Weights of a small GPT-style language model, trained from scratch on English Wikipedia.
Size: 24 layers, 4 heads of 64.
Architecture: RMSNorm before each block, rotary positions, no biases in attention or MLP, untied embeddings, normalized queries and keys, local attention windows, shifted keys, gated attention, attention sinks, value residuals, hashed n-gram embeddings, an embedding shortcut, capped logits.
Training: a variant of Muon for these matrices, 907M tokens.
Each number is 50 + 12 x the weight over its row's rms, rounded and kept within 0 to 99. Layers, rows and columns count from 0. The size before them is the row's rms in percent of the matrix's.

# layer 6 MLP up, 2048x512, rms 0.0671, rows 855-963, columns 384-447
117:53 64 49 58 66 48 57 65 70 63 70 63 37 49 58 67 53 37 38 70 35 75 37 64 45 50 38 44 52 40 78 49 37 56 49 40 54 61 55 40 57 54 38 45 52 54 37 28 44 63 61 54 43 42 63 43 50 15 57 44 40 49 60 36
113:48 35 51 50 44 27 40 38 53 19 66 63 42 49 50 41 70 50 46 23 66 70 49 60 47 51 52 60 45 61 58 55 53 64 43 67 42 41 47 46 58 44 61 60 42 49 54 48 48 47 68 56 48 56 51 52 60 34 68 34 39 75 69 65
111:40 61 57 65 45 33 42 57 66 25 50 43 40 42 60 60 54 34 32 54 35 45 40 54 38 65 29 65 64 62 60 51 63 39 73 52 60 65 73 60 56 46 41 60 41 47 55 20 39 59 50 49 60 35 60 74 41 39 38 65 67 50 65 50
082:76 74 49 52 61 81 21 54 54 47 45 25 62 37 57 46 37 27 46 54 63 27 36 63 43 71 56 62 40 48 43 45 54 63 50 61 39 59 42 50 61 28 27 32 40 52 54 76 50 53 67 48 50 61 38 35 52 43 22 57 42 55 57 49
082:65 65 49 66 49 47 45 57 51 55 40 63 57 61 65 51 50 52 55 30 54 31 71 65 46 39 55 54 34 33 45 38 46 63 55 59 59 41 65 17 46 62 54 53 39 35 41 44 53 41 37 44 50 21 60 33 61 37 59 57 47 47 62 37
103:78 51 30 35 74 50 44 48 69 46 49 53 56 46 62 66 59 52 41 69 53 78 44 44 51 30 43 62 61 55 59 56 64 29 54 63 39 55 43 58 46 38 68 65 58 52 65 62 47 46 38 46 53 42 70 37 57 54 49 63 36 59 61 38
109:44 73 39 18 66 31 52 66 40 41 54 45 42 43 61 76 39 37 55 67 50 18 54 53 47 44 48 65 53 48 55 52 48 22 36 54 42 54 70 59 54 34 55 43 55 57 35 32 45 60 40 37 55 58 46 33 37 34 32 60 45 53 56 45
087:41 50 54 48 51 42 59 33 69 29 47 72 42 51 64 52 63 48 60 69 56 50 54 39 57 58 52 38 63 49 61 68 52 45 82 49 44 46 46 39 52 34 46 62 41 61 55 49 43 51 19 46 57 49 36 63 65 31 52 48 45 64 51 45
099:49 38 44 41 40 65 34 51 47 50 54 57 51 58 37 22 49 43 45 47 45 42 63 41 50 43 28 55 66 50 29 58 66 61 53 23 44 36 55 45 25 41 67 58 40 55 47 40 77 38 46 27 34 63 31 71 54 58 65 38 39 49 45 40
079:53 37 52 40 35 35 44 43 43 28 32 48 50 49 41 26 42 45 36 48 54 79 57 66 52 59 48 47 55 49 66 60 64 46 48 48 41 69 52 52 53 44 75 44 60 30 23 60 49 67 51 69 48 63 52 46 59 37 51 68 37 60 36 39
084:57 79 56 43 68 43 53 53 58 68 26 54 68 47 46 44 34 57 29 53 60 45 56 53 49 59 35 33 52 53 65 55 72 70 45 79 54 50 53 41 34 49 69 44 48 50 63 64 55 51 26 58 49 73 46 43 47 58 48 38 37 53 54 61
083:59 43 45 38 53 71 51 53 32 53 30 58 45 62 41 41 59 20 57 52 44 29 49 53 60 52 17 56 62 24 41 60 59 48 44 50 63 47 70 37 41 54 49 43 27 49 48 41 60 56 52 38 43 31 37 49 30 48 56 48 53 45 67 67
114:43 44 46 41 64 35 27 46 57 58 46 52 45 69 59 48 52 58 28 55 41 58 67 58 53 51 66 43 61 43 64 62 40 33 53 56 62 53 87 51 56 44 36 35 40 49 66 59 35 54 60 51 65 31 44 61 37 60 37 50 76 55 45 54
119:43 47 43 51 75 79 49 48 38 33 60 45 50 50 53 56 27 49 59 44 39 72 52 41 40 67 62 86 43 51 44 59 46 54 48 20 54 65 52 54 36 50 62 56 46 48 71 50 71 48 58 40 74 39 66 28 57 47 42 59 71 50 57 27
124:30 29 51 46 54 67 37 44 35 59 60 63 46 59 77 56 65 64 47 60 47 54 56 71 65 64 42 34 59 57 59 59 55 70 64 36 35 49 55 64 36 54 42 38 63 48 21 34 34 55 54 39 56 52 53 53 63 39 64 47 42 41 54 62
106:17 74 71 57 44 53 40 48 41 58 65 70 58 62 64 59 59 48 49 60 38 45 51 46 50 32 39 49 53 74 80 43 47 64 65 37 53 39 44 56 38 46 34 42 32 45 40 41 32 52 42 39 52 40 42 43 47 58 49 58 53 44 64 46
113:45 60 30 52 64 77 49 44 58 52 54 37 52 40 49 49 45 29 46 67 31 26 35 21 69 51 54 50 62 60 53 51 65 49 57 45 60 50 52 52 61 55 46 67 54 49 46 62 37 80 52 55 54 47 69 68 61 48 44 21 38 32 59 57
111:54 51 64 36 61 56 52 45 61 55 84 52 46 35 46 46 70 50 51 67 39 61 60 41 45 35 54 53 54 41 38 42 53 51 57 37 69 51 70 60 58 41 38 56 73 53 67 60 37 60 83 46 45 45 60 51 49 51 54 47 63 59 47 46
134:54 49 35 67 48 27 55 52 50 50 52 33 47 61 40 43 20 43 57 29 45 44 47 59 59 54 63 45 57 93 44 39 44 45 62 69 60 51 56 42 41 44 48 19 51 63 41 57 38 63 26 49 55 42 63 19 55 52 38 48 67 60 40 55
068:34 55 53 54 57 73 26 33 51 61 46 52 56 56 46 51 60 56 51 45 51 43 48 54 46 52 61 55 46 51 36 41 44 53 47 63 56 36 39 54 29 71 52 40 65 48 53 51 27 62 64 63 21 42 31 58 40 44 29 71 45 55 62 44
111:62 63 36 71 56 68 36 54 59 61 37 54 64 42 35 55 50 57 47 56 23 68 45 67 62 45 43 47 53 47 44 49 71 65 57 70 36 32 54 57 41 78 84 46 45 37 44 57 74 65 25 59 62 47 49 69 61 49 38 49 62 49 59 38
104:54 69 63 57 56 50 28 56 49 36 54 36 54 41 34 67 50 62 25 51 30 47 45 66 49 48 63 51 55 49 55 49 41 37 47 53 55 43 52 02 65 45 43 57 53 28 47 59 81 46 50 32 38 52 51 40 51 56 47 48 45 59 36 46
081:47 41 44 44 49 51 69 53 40 58 38 60 39 31 49 28 35 52 60 45 44 53 49 39 40 73 71 43 51 44 65 38 45 47 41 55 51 50 69 49 35 48 36 36 31 45 68 70 85 53 51 54 47 54 52 57 69 59 46 70 46 48 60 69
086:50 66 42 68 42 29 52 42 63 56 49 52 04 54 47 21 51 61 45 56 48 60 35 54 09 60 55 40 39 60 55 38 71 57 33 65 51 54 53 59 36 75 14 42 58 53 55 49 52 58 45 51 43 41 45 67 52 54 36 51 60 35 57 56
085:30 49 48 65 61 27 52 52 58 41 34 41 59 34 47 49 24 43 69 58 63 39 33 56 52 56 45 51 70 37 46 53 38 40 51 67 22 59 47 55 42 56 59 27 78 18 48 47 41 49 52 73 58 47 51 64 42 46 52 41 40 69 44 31
086:49 47 40 44 41 42 40 66 53 47 38 49 46 45 57 63 58 45 29 45 48 52 65 42 42 38 65 64 45 49 21 39 58 51 59 48 56 86 57 64 50 84 42 41 52 65 56 55 79 36 37 67 63 50 60 48 46 51 47 73 43 75 31 45
088:32 48 37 54 44 55 51 63 48 46 32 37 54 42 50 31 52 57 38 67 41 32 37 64 51 40 47 46 39 76 47 55 41 48 34 44 45 67 67 58 31 69 40 63 52 44 64 87 53 55 24 51 54 45 59 50 62 39 61 37 55 65 33 58
066:42 59 65 50 42 42 42 71 60 58 57 65 48 67 42 66 51 63 72 64 55 61 58 72 40 59 25 44 51 39 55 50 59 42 73 43 48 73 58 79 60 49 62 46 34 43 48 50 65 39 77 53 53 38 66 50 44 57 37 56 35 64 46 52
102:33 57 29 26 64 60 60 50 47 56 49 46 54 46 56 66 56 35 49 60 51 44 45 55 47 41 56 43 41 46 28 40 48 63 34 56 48 44 37 61 50 50 71 20 32 41 53 54 60 36 42 36 43 45 52 48 61 58 34 38 47 52 50 37
083:49 51 65 71 42 52 42 70 61 42 43 44 59 63 33 58 44 62 47 30 47 48 64 64 49 67 56 63 55 15 73 36 45 50 56 41 55 67 54 57 46 55 44 68 37 33 56 65 48 54 58 30 46 46 52 57 60 61 49 39 45 65 61 59
079:48 64 73 55 45 62 50 54 32 59 45 31 46 56 47 38 59 41 52 52 66 55 50 44 41 20 81 47 39 59 79 46 45 29 43 64 45 61 49 38 84 66 76 70 54 74 59 37 51 73 55 49 60 71 67 72 34 60 67 60 57 53 64 68
145:43 53 60 53 52 69 60 48 72 75 67 43 59 66 69 48 74 44 39 51 44 50 36 58 39 36 59 47 76 62 42 41 44 63 70 56 45 53 38 36 41 50 71 84 75 62 70 56 49 35 52 57 49 35 52 44 30 47 33 43 56 61 53 63
107:56 60 34 43 54 39 53 00 30 58 56 48 42 54 42 48 47 49 70 61 33 57 68 45 58 55 43 51 39 38 43 80 36 41 66 30 43 63 51 49 44 39 65 51 63 54 28 43 54 54 48 45 56 42 61 67 55 45 49 43 54 71 54 63
051:56 63 48 39 71 44 50 48 43 46 43 42 54 31 43 58 63 36 37 71 35 38 38 34 36 49 49 42 35 41 34 51 57 49 56 40 61 38 50 72 56 50 76 45 57 48 37 49 47 57 37 18 53 70 74 41 47 57 71 71 61 50 47 61
095:55 48 45 50 41 57 61 39 57 61 37 43 50 33 51 51 46 30 49 43 39 28 51 40 51 49 44 60 72 62 43 45 58 47 49 50 53 43 67 69 70 48 49 62 37 10 42 50 60 56 35 49 59 44 36 49 53 42 41 39 60 48 49 49
094:51 64 52 48 14 58 44 59 46 49 37 52 70 40 48 67 66 49 48 79 57 50 67 63 51 47 30 55 54 59 49 56 48 67 43 37 48 49 61 52 58 45 26 44 52 33 55 54 52 53 31 42 40 33 45 36 43 67 41 49 49 62 67 33
096:32 47 57 58 67 59 58 27 58 63 32 59 38 36 69 67 57 46 54 49 64 69 36 33 62 43 74 64 53 61 64 54 43 62 65 58 46 54 41 37 59 46 40 46 47 58 54 45 44 23 58 46 78 34 17 66 56 31 53 66 43 73 16 49
111:62 45 25 51 45 53 49 62 63 41 44 45 64 65 58 34 57 66 41 45 57 63 77 56 13 49 39 44 53 44 45 39 44 48 46 56 56 74 44 56 44 42 60 59 48 34 44 46 52 53 31 66 39 43 68 63 53 44 43 49 61 50 58 56
070:53 54 47 77 48 35 51 47 37 36 45 70 69 57 27 34 58 73 47 46 46 31 71 47 66 42 39 43 55 40 43 52 62 41 59 46 55 24 69 50 51 37 71 78 49 47 55 41 44 62 47 66 44 45 33 57 39 50 50 43 51 50 52 66
090:48 34 58 29 30 59 36 46 74 71 49 28 56 60 65 59 57 61 43 32 50 79 45 63 33 43 56 47 44 41 59 53 55 57 53 38 66 57 42 57 52 29 35 50 44 37 49 52 23 58 50 51 33 48 66 34 41 42 48 60 47 59 55 43
067:56 69 54 41 73 64 60 44 58 30 46 52 47 72 42 50 57 31 62 45 72 58 66 40 60 60 32 60 55 48 65 43 32 36 57 41 51 51 41 47 37 51 41 31 37 41 39 61 46 61 63 41 52 53 56 43 39 51 55 55 42 81 41 61
102:42 31 55 42 67 72 50 61 42 32 25 59 30 54 36 61 28 32 46 33 57 42 64 60 47 53 45 37 35 40 62 54 61 50 56 58 45 55 45 70 63 66 35 49 46 31 36 54 68 67 68 41 41 64 57 44 43 22 75 37 64 46 60 28
102:36 58 55 60 78 37 51 51 59 42 23 31 54 32 65 29 22 51 51 39 40 60 67 46 42 69 42 42 53 60 53 39 67 22 55 47 66 56 55 51 38 41 42 47 30 60 44 47 70 53 58 54 48 61 48 68 57 55 62 45 59 54 55 45
098:39 59 43 58 34 61 41 62 68 46 71 61 46 60 32 28 36 54 56 33 40 47 48 52 41 43 64 44 40 49 43 57 34 59 46 42 51 32 58 52 41 49 28 57 32 59 71 31 59 66 33 70 66 58 28 50 37 42 42 33 44 49 48 61
115:39 49 43 53 56 64 52 41 40 57 54 61 60 64 62 46 54 55 64 53 44 32 36 39 61 52 53 57 62 46 68 61 66 61 65 57 33 47 53 64 51 41 90 52 33 43 63 45 35 58 39 41 58 39 50 39 43 56 59 46 64 39 37 53
116:62 45 59 57 58 34 53 59 41 39 48 39 64 68 37 32 36 52 56 56 35 52 27 50 29 42 46 39 52 57 43 43 43 30 39 60 57 35 48 59 42 58 67 56 43 60 47 46 41 49 36 46 10 36 45 62 42 59 47 54 47 55 36 28
092:32 28 50 65 53 47 51 70 71 69 40 45 52 50 47 58 52 35 28 43 48 46 58 28 56 47 48 41 43 53 59 44 35 29 54 32 53 54 32 67 67 26 41 55 67 66 19 49 34 53 38 80 46 49 34 43 35 44 50 48 66 44 53 54
117:66 22 49 46 61 49 58 37 76 38 72 42 52 55 57 46 37 56 64 51 35 53 51 53 26 34 34 68 65 43 55 51 47 46 65 50 30 68 67 62 70 38 41 49 47 48 57 59 66 69 65 31 57 52 47 54 35 32 39 49 56 35 44 62
054:34 62 52 50 47 47 43 41 57 46 48 53 61 59 41 40 49 52 76 43 45 21 56 57 61 26 49 29 26 37 72 47 53 31 47 55 23 55 42 46 41 47 33 51 65 35 75 49 51 30 44 49 52 61 60 52 72 59 40 60 53 57 54 49
086:43 69 42 64 46 46 50 83 64 39 51 38 42 59 49 46 33 62 34 60 39 42 47 52 61 63 73 61 45 39 68 35 49 74 38 36 60 56 57 36 53 43 72 37 43 43 54 56 38 67 54 49 36 41 28 67 18 56 48 36 56 37 51 46
103:55 29 40 57 35 68 46 43 70 39 53 56 62 51 36 48 52 35 49 33 44 37 55 58 44 36 32 66 53 43 68 35 39 46 56 66 62 70 36 63 43 64 45 37 38 79 55 42 41 43 65 36 52 40 49 53 65 72 43 39 85 55 35 41
090:25 59 67 68 57 55 58 34 45 62 26 48 37 30 46 54 55 52 41 37 45 72 46 41 48 43 83 43 58 56 56 49 55 46 58 37 48 42 68 44 60 60 40 53 50 36 64 37 51 42 58 33 44 40 55 50 35 56 58 53 52 50 57 62
068:70 37 61 59 60 67 59 50 61 43 71 29 47 19 30 53 57 58 42 47 26 64 58 41 41 58 51 38 40 47 53 52 70 56 53 46 43 61 55 36 56 52 52 64 31 52 44 44 56 51 65 46 23 58 50 44 57 49 48 64 34 44 58 57
099:44 49 78 40 43 54 47 70 42 28 32 60 76 63 30 43 44 32 51 50 41 38 49 54 51 69 55 44 41 76 42 63 54 74 54 64 63 50 45 74 43 78 31 54 40 46 38 65 38 69 66 55 46 56 51 32 50 36 61 27 62 60 56 40
094:45 74 66 54 44 55 36 53 46 51 55 41 63 49 70 50 59 68 65 38 44 30 42 51 58 56 46 33 54 61 63 37 39 58 37 46 53 26 74 43 55 52 38 51 55 51 55 46 52 62 42 55 64 45 50 66 43 57 59 47 42 56 69 51
091:52 59 63 25 50 55 21 45 64 36 43 64 59 33 59 48 45 44 27 60 41 42 46 29 68 41 60 35 59 61 70 63 46 52 53 33 51 40 48 64 52 48 50 65 45 61 66 66 41 53 68 63 41 64 40 49 42 38 32 56 57 47 58 24
087:50 72 53 69 45 35 59 59 45 67 65 43 50 45 79 19 44 40 62 67 55 50 53 60 59 59 55 61 50 67 35 65 55 54 58 45 63 65 44 61 51 39 58 52 43 50 56 41 27 59 55 45 76 43 60 84 45 47 34 39 41 60 54 58
133:47 61 42 48 31 46 53 29 74 57 54 35 42 47 47 58 53 35 42 48 35 58 56 56 61 29 35 44 33 46 33 71 73 70 26 82 66 51 67 40 51 45 71 54 57 43 71 42 66 77 48 69 15 73 47 65 55 65 47 50 36 56 40 60
110:82 68 46 49 40 54 60 51 41 55 57 41 51 55 59 18 69 46 63 64 41 48 58 65 39 50 58 74 39 53 66 53 49 42 49 59 45 69 64 31 25 53 37 57 57 54 70 45 60 47 39 49 50 32 37 49 32 41 45 60 62 53 72 53
095:69 67 55 18 62 72 67 54 68 57 48 59 51 58 23 38 43 71 69 32 60 60 40 58 41 60 46 64 60 68 39 46 44 41 29 24 54 41 70 37 56 53 51 45 40 54 54 29 68 69 51 60 73 66 35 48 32 53 44 66 66 58 41 42
101:35 55 51 60 32 38 63 52 35 59 39 28 62 39 43 54 65 58 31 59 25 76 59 37 50 49 46 35 45 43 36 63 37 28 52 48 53 66 42 47 51 58 49 57 63 48 39 15 48 64 53 36 63 57 54 36 71 50 50 42 62 27 65 42
097:64 55 34 37 63 45 54 33 46 35 48 68 47 43 49 50 46 21 59 66 46 51 58 44 54 41 58 57 44 44 39 54 60 61 55 44 64 63 51 57 50 45 45 46 46 46 60 68 43 46 79 57 34 87 63 63 35 37 26 56 26 51 34 39
076:64 50 41 51 81 45 62 76 45 59 49 63 35 49 42 72 55 61 49 62 37 59 57 32 52 63 57 64 46 45 27 34 66 25 56 32 40 56 53 37 45 47 59 53 53 49 59 54 77 44 57 39 53 67 42 56 55 42 62 60 88 45 48 36
044:74 62 66 50 37 64 55 53 46 43 68 44 44 49 48 43 50 76 48 57 57 52 44 41 48 57 62 68 52 68 60 39 49 46 67 53 86 52 29 43 63 51 38 82 52 44 50 49 26 36 39 42 44 69 59 60 55 54 37 54 24 53 27 52
084:66 38 58 64 36 34 48 54 54 38 54 64 70 56 48 67 49 48 48 69 58 35 56 59 39 42 41 44 59 59 54 78 69 24 39 55 51 71 52 42 63 56 36 43 40 43 52 66 32 38 46 54 51 39 39 67 63 53 68 66 62 65 39 21
110:28 51 75 58 22 60 37 44 39 51 38 32 28 69 49 44 71 62 46 59 27 55 54 65 56 50 39 55 47 54 64 39 48 39 26 45 62 56 58 26 68 43 57 57 56 32 59 63 50 57 31 43 44 53 52 35 32 21 60 62 52 46 38 46
097:57 43 49 42 52 49 33 56 60 59 45 61 32 38 66 55 56 53 56 44 54 47 56 50 49 28 55 47 66 25 64 32 42 39 46 46 31 52 54 29 55 47 41 45 59 35 67 49 38 87 51 50 43 43 31 54 71 50 49 79 82 29 58 64
095:49 63 54 48 62 52 47 30 48 36 67 42 32 39 79 33 58 59 49 63 48 63 37 54 48 55 64 44 52 40 80 55 44 58 44 48 40 49 46 55 55 82 56 35 42 64 53 71 58 44 52 70 53 63 51 68 53 55 35 54 56 70 39 29
115:47 73 36 32 51 41 42 56 44 53 56 67 53 52 35 42 42 68 54 36 29 50 42 39 46 58 31 53 49 48 47 40 35 62 53 44 42 47 44 62 59 47 45 43 52 57 61 35 46 45 45 46 40 70 46 63 45 42 56 39 66 63 56 42
101:55 33 47 62 83 67 47 68 52 56 52 50 63 49 61 73 67 55 59 49 45 64 57 67 55 56 38 52 63 71 45 51 36 46 43 18 29 40 51 31 81 55 71 50 44 38 48 41 58 59 55 36 58 59 53 64 53 56 56 41 62 54 48 61
060:45 43 47 65 63 63 60 46 54 58 47 36 43 30 44 51 51 36 59 67 39 45 32 81 37 46 41 59 42 59 28 42 33 51 20 63 54 40 49 58 58 32 38 60 56 34 38 34 42 50 48 40 38 55 47 58 29 56 49 36 35 57 52 54
136:55 42 53 67 64 64 52 67 43 43 64 49 68 58 53 60 37 57 46 45 44 48 44 30 29 47 67 51 36 31 51 66 49 42 47 39 37 71 52 34 52 49 64 33 39 45 50 59 53 75 66 63 57 50 58 48 43 32 39 43 40 60 40 45
083:60 56 48 54 53 44 59 34 56 63 47 42 33 39 61 66 45 19 56 40 49 53 74 60 28 43 64 59 40 50 50 56 59 61 33 70 52 29 56 66 59 42 41 32 45 64 42 34 51 30 28 54 50 57 46 56 54 71 50 54 54 60 56 57
112:75 54 31 46 33 53 71 35 39 59 59 51 58 48 57 62 27 56 43 59 40 44 59 33 33 46 31 62 61 54 65 43 63 71 49 30 59 50 34 33 36 42 70 71 37 45 46 58 61 50 29 48 45 72 43 29 34 40 54 50 62 45 53 53
053:46 53 55 38 42 47 55 53 70 65 36 38 23 46 52 37 51 74 53 23 48 45 50 54 48 58 67 65 58 56 54 59 57 40 50 32 56 45 65 69 54 42 52 49 52 43 54 46 50 50 49 61 38 41 56 56 48 44 49 50 52 43 61 59
093:52 58 30 43 50 41 64 53 56 29 54 46 52 34 65 42 31 46 47 45 53 51 53 37 61 59 41 55 47 39 49 26 33 56 49 55 33 50 62 40 52 67 49 44 53 47 52 38 52 55 69 39 57 54 30 51 52 23 61 32 46 60 52 42
087:55 39 45 72 21 58 65 38 70 56 34 45 33 36 59 37 55 52 47 48 51 73 33 33 41 48 55 62 42 28 59 43 55 39 20 52 54 39 62 55 48 50 67 68 49 62 48 53 40 53 22 36 37 40 52 47 46 48 64 56 48 43 38 57
121:44 58 27 37 45 29 56 38 43 48 49 43 46 48 50 50 72 57 29 64 30 57 64 45 46 63 35 46 55 64 63 41 69 48 47 46 37 63 54 61 46 49 39 68 39 27 33 46 28 66 61 62 60 38 52 74 51 65 59 45 38 73 43 45
075:54 46 49 59 38 42 61 58 64 37 47 44 60 53 58 51 52 37 74 58 46 49 32 35 49 64 55 52 41 46 46 65 82 56 39 68 31 67 72 52 51 48 70 70 56 48 48 71 59 46 47 43 43 45 55 34 43 45 36 55 51 35 60 45
103:45 59 34 65 49 58 43 81 55 56 61 67 55 47 60 54 51 53 46 48 43 63 56 53 42 28 38 52 59 55 41 51 42 57 49 55 50 57 52 27 45 53 54 58 62 34 50 63 50 56 45 46 39 70 38 29 56 47 58 43 54 41 72 35
098:56 33 45 38 56 50 69 67 55 51 39 48 50 31 47 42 47 42 53 58 42 33 52 60 47 55 51 44 36 53 50 53 53 73 69 26 44 73 63 42 58 59 47 72 41 60 46 58 55 58 48 34 52 25 55 44 60 42 52 53 79 56 50 47
057:64 38 55 61 62 59 48 43 50 35 43 42 50 55 46 45 53 42 68 68 63 73 53 77 41 46 51 45 41 82 53 33 55 52 56 50 43 56 48 57 28 34 48 55 46 44 60 44 79 67 51 40 53 27 47 60 41 66 35 50 32 66 59 46
094:75 57 38 37 45 33 51 43 35 86 33 48 58 57 63 73 59 48 69 56 34 68 49 44 57 59 78 41 38 56 54 43 60 51 58 51 42 52 58 69 50 43 68 45 38 64 27 38 37 56 33 43 37 42 31 58 52 49 54 25 61 61 41 60
108:55 27 42 29 58 50 57 49 58 41 34 73 42 51 52 49 45 38 46 48 48 28 66 63 73 57 44 66 50 48 54 31 21 45 72 46 41 49 52 64 33 47 39 69 42 44 38 40 44 38 39 58 59 45 36 34 66 42 36 44 55 43 61 40
131:60 41 57 61 40 42 42 46 67 44 54 49 55 46 34 60 48 60 41 59 39 49 54 63 26 58 67 35 74 45 43 32 53 45 48 59 54 25 28 49 58 59 41 44 61 54 34 52 37 58 43 37 44 34 50 54 45 62 49 64 51 67 60 65
106:43 46 41 60 43 83 48 65 54 57 57 38 55 33 43 45 49 52 62 38 49 73 31 54 67 65 47 57 28 43 39 27 50 35 55 51 50 49 38 52 53 29 51 62 63 40 58 46 40 64 43 51 52 32 75 52 51 58 55 34 18 43 43 51
113:30 41 25 71 51 38 59 60 41 49 43 50 63 57 39 59 66 51 69 48 35 41 47 33 49 71 73 44 59 33 33 47 49 50 31 44 51 49 46 50 44 39 53 61 54 60 61 47 52 43 49 50 42 52 49 58 46 58 51 60 40 43 49 40
125:51 67 34 40 51 31 68 37 60 44 34 38 30 57 44 50 42 32 51 59 41 45 43 47 34 47 65 38 44 66 56 66 45 64 53 55 52 43 63 38 57 67 43 52 37 35 44 61 50 31 37 40 63 60 42 43 50 55 28 57 56 71 59 69
078:38 49 45 44 63 70 65 62 43 24 46 50 47 34 70 58 44 26 28 71 55 55 66 36 67 55 62 29 50 51 57 42 59 63 64 41 34 48 50 48 57 57 36 56 42 52 42 61 44 64 60 31 56 58 62 29 56 58 59 45 31 43 47 62
115:45 45 50 44 65 64 77 36 53 60 44 64 46 46 34 47 49 14 64 65 43 42 47 57 54 75 53 66 48 39 55 58 51 54 69 33 31 47 56 49 49 46 64 61 48 60 55 63 36 49 47 34 61 60 41 39 67 60 34 50 50 53 35 54
074:42 45 40 20 36 33 58 63 56 50 59 50 69 46 59 69 40 55 57 75 49 43 46 56 54 68 59 42 38 54 49 67 56 64 32 41 52 70 72 53 49 47 59 37 63 55 65 59 47 41 56 50 55 25 49 31 67 42 61 73 48 58 57 52
104:35 61 48 63 32 43 48 60 50 37 55 45 43 47 60 28 36 56 34 56 48 35 50 57 48 54 24 56 58 73 46 51 41 39 39 41 59 59 42 58 49 42 45 48 44 40 54 67 46 34 62 52 39 36 71 39 47 30 50 47 39 53 72 50
095:48 25 54 89 28 44 56 35 58 46 52 41 53 64 35 29 37 56 59 38 40 36 51 57 39 38 58 54 57 42 46 38 58 46 48 72 49 54 71 42 54 48 26 57 37 29 57 61 43 41 33 48 60 48 48 48 51 53 62 49 40 61 61 36
121:34 35 51 69 54 27 58 26 26 53 37 56 29 53 48 66 23 31 46 55 52 52 43 56 59 54 59 59 61 52 40 44 52 50 33 45 57 61 64 35 54 46 64 41 37 62 64 37 66 69 55 71 54 42 47 68 56 39 48 37 40 48 57 49
109:44 48 41 63 40 62 56 36 56 47 58 64 26 63 56 50 84 62 40 48 58 53 54 66 62 69 53 47 43 36 47 36 51 41 70 36 46 44 57 47 39 60 65 53 40 63 51 32 48 40 40 57 32 51 55 38 54 39 50 39 67 30 63 40
104:37 67 55 48 28 46 47 70 50 63 73 46 47 68 46 30 60 39 24 53 46 59 65 28 44 56 36 63 54 42 39 65 44 26 46 57 47 57 35 67 58 40 41 55 79 51 56 45 62 47 55 55 44 35 45 52 58 53 73 48 36 50 65 43
096:48 50 38 50 44 56 40 71 63 50 44 62 74 47 57 74 65 52 71 46 74 33 47 49 41 37 52 68 51 55 46 66 45 49 31 58 49 25 56 56 44 53 42 55 48 29 55 37 65 46 61 63 48 35 54 41 44 61 58 42 54 56 62 44
115:48 36 41 39 34 73 55 74 49 52 51 48 57 44 30 58 71 54 39 35 46 43 54 38 39 37 46 56 47 63 56 58 42 39 59 46 35 41 54 67 44 41 57 52 34 59 44 49 74 52 44 31 41 41 55 34 63 44 44 27 37 58 36 44
126:43 43 36 55 50 70 51 39 47 65 44 57 53 52 55 35 16 45 61 54 45 41 48 36 38 42 58 59 41 51 51 50 54 64 45 35 73 47 66 56 36 30 56 52 52 38 66 30 49 41 27 61 41 53 41 44 31 52 56 47 45 56 55 40
100:57 53 68 46 40 68 53 65 50 45 35 29 55 49 44 53 62 62 40 56 48 44 67 44 36 35 46 56 40 66 54 57 51 67 34 61 72 35 61 70 44 37 55 52 57 30 53 52 47 54 36 45 38 64 32 80 40 56 38 43 38 52 50 66
126:50 33 46 34 57 43 40 47 42 29 55 62 48 49 35 43 58 38 76 21 44 38 42 52 33 40 62 47 48 57 46 40 49 53 59 31 41 52 55 69 71 56 33 60 48 52 45 51 52 57 61 48 46 34 43 52 32 48 58 40 45 61 33 44
108:58 46 45 41 60 59 47 83 42 24 53 44 57 64 41 41 32 44 25 26 55 50 51 45 47 57 65 45 28 42 50 49 33 49 28 62 48 34 38 42 58 45 61 50 55 58 30 60 82 14 71 52 69 62 41 36 47 67 60 59 34 63 58 74
121:75 46 55 63 49 37 68 46 43 53 53 72 51 47 36 71 38 58 52 25 53 53 69 38 29 47 67 57 34 40 32 56 63 50 43 52 38 51 33 36 45 50 73 54 70 52 39 48 44 45 66 34 67 57 46 49 43 34 41 41 56 47 60 56
102:52 57 44 38 38 65 32 54 38 77 67 33 33 60 42 49 40 52 74 43 56 54 52 29 46 38 51 66 48 51 56 29 46 32 58 39 41 43 34 48 54 55 59 68 49 50 48 36 54 55 40 38 39 47 31 43 59 41 38 55 63 56 34 31
081:59 41 37 61 74 52 52 40 70 77 29 37 41 64 58 44 45 56 41 53 60 33 48 53 42 43 59 30 38 40 62 58 56 51 46 28 57 48 40 69 58 58 48 49 64 41 34 57 63 39 65 50 37 55 41 47 62 59 42 49 50 62 45 50
098:57 57 44 65 72 49 42 49 42 57 73 73 33 45 61 37 61 46 45 58 46 50 53 47 28 54 54 56 42 61 46 51 63 51 50 44 74 49 74 37 56 21 75 64 78 39 23 46 39 61 54 64 33 47 45 52 44 37 38 63 46 39 54 43
105:31 35 52 36 52 54 42 46 49 56 57 56 51 54 52 35 51 41 57 54 69 44 44 41 51 59 49 45 72 66 67 74 62 55 40 45 61 68 41 58 37 41 30 63 48 46 50 69 32 55 57 83 40 32 73 67 43 38 63 54 35 59 59 39
099:63 37 83 55 70 40 49 41 49 59 36 45 57 52 38 44 66 37 54 68 22 65 57 26 61 54 50 43 46 46 52 28 43 66 39 38 36 62 52 65 57 59 59 54 45 44 48 33 42 43 55 51 38 38 54 45 79 32 37 51 48 64 52 39
100:66 39 56 59 38 54 51 28 55 57 41 41 55 43 58 38 31 42 49 41 41 51 23 45 45 58 63 39 53 46 74 38 58 54 59 47 41 51 50 44 45 26 45 50 37 28 53 60 74 49 38 46 28 63 45 48 35 40 78 38 64 46 63 52